python train.py --d_model=128 --head_dim=32 --norm="rmsnorm" --rope_fraction=1.0 --attn_scale=0.177 --lr=0.00787 --beta1=0.93 --warmup_steps=0 --schedule="wsd" --decay_shape="linear" --doc_mask=true
Each number is 128 + 32 x the weight over its row's rms, rounded and kept within 0 to 255. Layers, rows and columns count from 0. Numbers have three digits each. The size before them is the row's rms in percent of the matrix's.

# layer 4 MLP up, 320x128, rms 0.257, rows 123-156, columns 64-127
106:118154157190115128100087111144079154131144090121128123124125106199113124124146187143063125140101132192116155110176105107089093147115130206143177144097110183154203127106125131086195117127078163
101:161143132166163158132114107140108154178138133147170108117178130103145101137132122142107096074209104134140129107110164128127115124099079143138125161180160092130157171115131087159088169137133079
096:159104113138110086156139126163090115106122130163096171094118130096146084117112144118120102162135108134102097104192159163212070132120217065155124169119115118117125136081084127143173115092054151
094:129173109133116120136134090085150130128126147130129147126127064161121149069130126163067106194146119150108197062143118191163129112175102117154127109127121070066155165196126172115199104093136141
094:169147127112100161096171064126134149187144134084111127149168131124108115115094090102093078132108148144062121042107184060091125123162118168115140099124104179143088124109124206101131099148143131
091:161122105135150168123128132172077134128147136117132163109161122086112152122101134143148120094088147136136154128079151115103163153180101095135155122091143140070128152125182139152119147138060150
086:193091124092130117145171141098165140145160130161120120102111139095119089135126119161114100162162183104128140142137098121099082098107160166136108141181096149117112175135096083208079115080124108
101:099122134107156116120168112138125141123116110169169145118122174143151139150145159143122115118140165150142164125115104098114159082065194102109064134135159139140109101075107107133082126129159161
096:125080120148131115168118126089197068071081177091132137111158079136103142116163120137134159168172077109117149099185037151149178137152136156108077129106173131129162119114126096168135103122129099
097:111081092116110046122116169076113072136117096114140062139138085145120109120100083153075173127126171151147081119058182168122145125175136156154118142136112096112162130074109110141130081117064065
101:073154156129098082183121129045154106045112117101060129075153150177087111126164117108113147104126140133175085115140082159178195142163136143158090155122122175137139095155143139179106194151133088
107:169142087124169124127119120132096137167170113157112112072097142120117116106109080117081156118200103137085145114125089124085104124068186172122145094173128165140125183100141107138117109083131113
100:148120105138122145153131162145099147182101186152105078085112101123101127107113157138141138121107091095046141115124091111078135118109094132107121131078107051048094153130186135081071175166141136
110:095119130093087174127130120138079157167128193141081095175157083147064149119136121147138189107139130106166092035116104095117140114083070163101144120169114116075166161145157101113134127133167148
102:094184137128151141098171103090080124168138174139137137128100070064155134125140135129167118101154173141063129134162103079201121064134135084139162126144087152110141171125186117146140128183137108
092:126143096123101148071136092139182086104161143137058130157106128150150135160112110114135121115091197112153106027145180178157122127179114130126188117112146121151092088126213110124141068123050111
094:167152121121159083132067135179163172085139066040155105154137070114133128158236088124104085070133139079138134118134120184127141123128123130136131141053117123120116171165064098164123171127165146
108:158082110142125078124148161172156134146094119152075169163176082088148106187115128149137176108144144137160154146168099100167085101135170102131080080141166137088123185170143112143161114177082130
096:119148114132168118103112150115090113122135154122092150089136136098132112096122124115098122154098148179129146154097125127090035097162126150101150084074160104080165088105153103119153148120197164
096:158068137127109077138064150130141162152161143142109146160134105165127041123130115149107120164094141120151112171093146091179161129158117100118146101107134110105104085090164141154125139036129135
092:208137157125120109196101123147120112168054106110166120116133082114122117152101098069193187084092118129130123159155193163158127128163142117185049119113149096143178142104147099119147137091151061
102:105190076153151119149143136076142119138083146113204097128076134134145140090138123093099107120162095100136135166115147067182158115092133124089222145139090136082172160116172117148150134115130140
099:161202166143131197120150129127111119150151124121147127133135122142078125101106098083160109081117109093097128111126099081150124131106192054106105099161122149162170103156109097190166098094138135
097:118104144164181072131154163088106088131118102103082137100177154141161212128146110156137152122114085109109144088089123111127106165144136159149158102123080126147146091186084172151075137141075172
111:163097145129136106047121130134153104113113102145090101187137097105128145158217122101049139080072132134086095157191083150097154115132105156187133150171165123143101164121106167117095209107063095
102:167145148149187158125131074097075109135094161185180112103190102177049132142135093143096140135173089118108232105097094083087096148146149077164091143117149109089090132133153124141081085125122082
117:152130100127144081087139089135202135124113108122096147106091124096161193142162110107131121106131164136123140113083134133118088127111181114159083167175117125105152170192083201134195079088062154
100:153165113185070168148122160101085141142127168131141150164087109126120107149157104138132129120147134136166112119113164118100124169108092078086167088113087155126118107036166094151117147140149122
100:208104133136110130140112094117137100088116175157129106134048137159127158161125087140081113157156104083162136065148106131133107097144151125153093161098084116141102103118103191090166171138141134
098:105144120122187111138113079087108159162090099125207122175119139159133114195042174170128131100124126147097109119114164146107174129134196161138172159172186194128115140174122077119087169190107130
097:118102152085108121131127162123126088083151170086140125118133112178132067106106098134083098173120082130153181151143110075137126150151102122104107171096145043116135157109173129150105162170096155
105:131143106147172174181114132197106185089051072160135117109107107166095069116145105176091140135121141188120184150135139146087086169103117169100171115168110117145150113165166126168149099149060127
120:139171085095111115133104118107158151090093052128144105146131107118136144106174176116166102120123117149099146190138125088090201136132078195126142153167113089097117121127084138041114169109156154
085:124143162099152092145095136139130112096140077084200111104133149205147096132225114193129139168121172109149066146140090014130187144085160141146125110125133140152132100136117156118089108146204146
# layer 4 MLP down (transposed), 320x128, rms 0.0949, rows 123-155, columns 64-127
108:135113054135117132194096155149117122152113137097088161075101125134146093111136100163125161111124166140115122134125147117117104139180204177192105106199104104117183150161133128084149147044162120
101:156101114174149119120151107123110093097115117092131135127101119113128166161137146111131092100129133183175156160168128107155124097129104144186113133159121106120138152098134082178125108091151088
094:163111129053181150062139141119090142129098151130120144127156151152090144132123118144113083131074158164118138081066161125091118142102129113115185150159083145162096171136132172139176106136154143
099:130124102067143140110093087089157119154153189091100153184127111120123165186207128115086145151168124171075090182134117174165096100101141126218072126130080102116126149199108090128130170123161101
099:186102087151095194151150161136123108134071163116140064075169131117160175175172139142163169092127147145166137141149153108138075120170118144096107107125148107180195103159130114135127140065162095
104:170091091187101164115118111096182120107164112156198155129099129124156133121088157097131080183134188134094087160119114145108150108147070121142104126142147078144157087135136097129067091127090123
093:088154102125139113158122139102100108086095184097151097100156152114116054164141115059167135067123158088163120112086082055133164121170134141131125118143165120142151078127119139150126104097113138
100:150116137111081149145170095097141106128115163088095128077169144145094131115142125144129107158146021114146087211133157134111192147116146139158133114168090118145123135066159102113109151087118100
096:083119157072143155144066115173159123170104156080100129142116135087166123143122190105141100069142108146187112221110117158145151092122078145167171174069142148138127110114148141112166137178096090
098:082159176171109049149158150152122144115131107101169174071146106140102176071136127148143087122134105099117132119150166114123137155084129063161135086117177139212123053125096112076100121151145100
102:145178090118088127106072103083096077148136148153114138124116107224148159030160137218112161156097160109147114106134139132095149101170196103137099120127137088107105137130117118095147109113120147
095:121074102159160110121125098147085150107090129143139125130117122137136100100109107150058121122178179078113110127137163148095033207164112124102188121168091086119106075132142148085149142125024119
108:080157090142079145120113166161141117087069126155108147186140129135116137128151180151167177144087113117145137137156150146153151074169127125150105076119137168067151111116131151137164188077130083
112:132079171132069118118138147146073179101145141103126123106145179168097075142175141160155152039127145171151066176106145064145136084080121130126122089168121111108118137123082099155075128121097144
100:167136034081137124155162130135188120152069162095151140154083144170111091115161130126194080133185081105141143124102152147132114123107160130133058114183126100085146132136062141117134121167154145
095:129110136101166152068122120169086138187087152107109057125073134129126156096152147095143146088122123103158152149130186157108086117136216144119129116143120102051068154067084123084132105073145089
102:167095103120163128092032156104117112105130143149097140126156137098114170092086130166079143144086153156104166150134139083150079153116114152137092128141084090153122120145160160080113192172131117
101:116120132108130141103158039127087170166129158144115208098108186137073052115101102097090143148157104098129094179126135114135122123108154112158059188118139125138114123173139147124124108102149077
100:110113194069161095111114099121086152091151153111126107066139160197086114150115144101050144072130122152142158113141189183130121132171110078126088156116119057132132149083126154156177098144104056
104:133152116128118150141067147050181130139102117135139134114191143170137111125143079159120125093122155121146144186135118191156103129157171146147136140190018092099150177153140109135118150120135078
094:098132167130143123129124088207128199068182118111147087138150134117123134130145133140175108132113121075153137110132117094109135144111103113043127139116141162110105109125119161092157121097145114
106:146096131100095127138131081139115126154105093126166099116096126149135062139171196184156142067112112150142101142116165098078146086151119095142172154139135146167159144106083148118136201127142147
094:051148129081111151134092110137191191125130175134133106145129203122145156114186127141202155148095121125146136155097104172116170132167151115135091097137161197109092106093066153105159139104125149
100:085170116149135122199110124087199145134120142136056103132126162103130170161136140121200089164107106137160156092049145123088107175176062116135126156118091104130169102157109065151128092106170170
105:135141143170140104167168152094145078121133162118157151072123079041118084095138157122143102137111183113102091101190149148090112115142131106128107113089168093143102134141090142063126123121079139
101:161134178149122100128183102126182110131118163117154087164171066135111098084149100101168135078095208154146131144183140075162136168180098115103106071066135138107124167153141150139092156160084057
112:062110072164138109210061095098163114119099064081103140106046108107173130135127116113212109149105100116122139101153109138165175129155139128121204134161159112088121178141103114110138107182158147
101:120102107092146159139097129147141195082194164052169079132135148146164167137174108096142115115080159120134078091149136126115153107099152096136090096155181152074129140182056158154132079146160131
098:188119155149164139168118106143112143146144087092156124143100105185121128093116134041088105145169142138111229134159171104081153149183155164122158147122133126084162170121169150131155056175168105
099:160122159162147122107113156134180145158176130112108152064158105162098118139152125116129140097151117091162084115074105129134131109116097180091113066112169124131079096140143133085086113098100144
097:149180114112103105118071103143143117123102110146149155169168145104142175112105102138157124117141178148120124149131184132151112101103159086117146141080081119175180168145071092098177117140161127
101:120147158116127092128132095099183132136145206105160160125130177132163144134143147085149104140170156097117107096134132131190105082092206130114098123114175145114153061128135116148141179134090117
113:112152053089125104147112133110167129107177200075097135099152148151170074175122122122134106110123139116125114148155122162158119107044107189151107119113149079132131133169182125086053149139113049
# layer 4 MLP gate, 320x128, rms 0.239, rows 124-156, columns 64-127
101:166145123158086185145143127172112153168184132124148122168140142135168118178120138165139119102135097082134140085113141182161124109144135132110099134152146043088178190103083101136095048116173119
099:092120127101123122126196132127183110127098106160108151119106145170100092173157132084115133127094128146086122149162157131150100137094162170172109141141130088124153056152080101137172168109100143
101:123133150159121153083119157161098153146128111171142143124086104157109079147094200123104139141129119115132044102156073039129165096029179130087179158101120126084126084124187079172140113123147169
098:148120081099106117109101159123112132113187120130104160084119188125083145105162074126108136151147131172096153108125048147171184076132149128120149131085127076180168216099117177161130141134121110
097:086141130066124111180096095113087092126088105165129132111165173175096086182116114140099126245129092114107159171130129087139102107162120113075157120128134138147134151149135128072166161127154099
089:069113123144133125106121178139135127127092142130168136114110082124165128171181124155169133159162154141095115103157097162152170143123124093193099156126115131199071106137167131188143211123102102
103:101125105125146120091146168132079105071137092128102129155100157101127119161149140137142120108145150109158101118115155153082133120161150143081170151119121186056116068194111171132141144087086140
096:116129130150104129139156136094100146162147131122142147145097165146143091155109105034121122184072094123077132142149136114176147105087173123091098159090121171090130094084188176191131102132074093
099:152174115164124137107089148159103107116169174126160062107084163110108221134140122138096194163164103183165142130098114129131091111074123130120169144123144139145140099137133154097096146196127151
099:092108139135128087187162128144145159170122155119128142094093156140106089134113111089167126111088130168101121093144125092141071061075112151104086071123099157196083125152156152099147194160173105
107:128133105158173157155129136140109182156062132110119089059105168090056160128167048186120120152152118147067134113150085131108123156112128212095094115124190164133173150148116134121154096151105126
102:138123084141162159123148111166124158105161121139132121165186157173131109125120158107134189071142167116166090178065158152148124155118134215162118151080192161130168161097129116112168098161142126
104:170178151124081148155134132116140162110110077157116122095084126170105108086094108158153080126111095158099136122099141063118171080072195116126183124140128110136135102178208122165131126130146100
097:130140119094105087060115118139057080113178074102122093127097157132150079165092203087112119108098131138123129091105081111103098126190136157122075151127096108108176165124163150159112127156123171
096:074128097112127118164122116090118174114169141129081145154139130179179128214095132155117091139051145155061106127140136188145157149172132138116143114152144078107152102130103077064146090158080118
107:124077109078124154066160117159086144100098120088146140185150160139116110049116138113135176131206107166143090119174123189132106143134110106107125144072121106132068122131095119084096130142139114
105:058103151140103134142167079086154118119149164137063136171122082102128169129121116116115142157128151096150169103202127120112148092115131135131052134071073155154131114165105143104119125117121146
106:095090080138161164113134175170144135125158174187141126151093122142100193113154188169120132127094105115107112122134108115100068122125129124181125138113147171061116136169161118097094064161145173
101:103120178089111177123103141109094183124160115054120121175093107109138165133111155133139124101164158141219091098161074134147148118152136125121202138100139174110163132141120121105113197161153147
096:165120167147162163131162092171167087177083182116152113123122092153125079192103133082136084149077152100127179121201104121083117138085113118121137172141162113132087117120109159150113184156186130
104:106126142156125137134153085147138198141091142202071121135184158092118096116120184134126166120180142125119161151133089150118154111119189133103125147134077142053098146094119143128176081172086110
103:069203168110110116099196101117077103146030131092145152119117119093165151140159126197138114125123106155144074142134119112077092093151087177175126152129079041083125126117134183139129155162174084
092:069059144121116136111167175130168105103176108142091073149083129184057157173142123148106109072102138097102158153115089153162099106120079131168110151141129120091120124161121103097165138156076137
104:130181091136142115130170118089113094139151127121107099177105082122146101130168115056113163076109065153152159102111135134146130109184072165133098115100145095119161169124072124125165148108097105
099:083096097079178136159124107181120089062112113175110130144135072109143138108061162116101176159129114158070080101150061122063080150085143180150120120161132110119152108134100122154139111117138105
108:088135122143183081148091109146112114132159083081134148132096072146122155128118153141117103121134159046103099177069180205173081126112116174176112126135160140145105129114108094122142139125160132
101:133121110178083132142127086145070169055117176111179190181143162094113147128131201099164120130150120054133156101093137108107094110169125082059155055128104134149127096053140115144079139146091113
103:151109138117105127061139129137158139068132102091091125174135122127093192119174109185076076099107159152147145127134100140087114126157091192129109089137081107203138188153137116096130126143180147
095:132143099068087080095093126191151131094096147106129119172110138121161094140129163152093118181133113156085134137168136173117097139207153116171078150069099152086101078118080078170120202121080181
105:114121107196147138108113084069172139205135118123111192119060136115122122115133167164173200123137147077140120102132128192124146097090166108152186176080158204150099160209088161146124089133126082
105:086098107183116087108070155108057129154161143055106137095154096125168076081122071081129136147112113108049110125130115163098131180212100096112111093181131154169092152144095084101164148111169143
104:153123130110101130144155151170119100134190130101132139146108084097124208122113149089145138047130139071129083156189136097103141104117123117124134144117147105129161095111089109138073177123094124
094:153170105123161148087112112140158093102090178174089156161105124073175152108137117093141124129135130117174164134134138158151104168150190097118144186061117133078075138124118117111147141145170091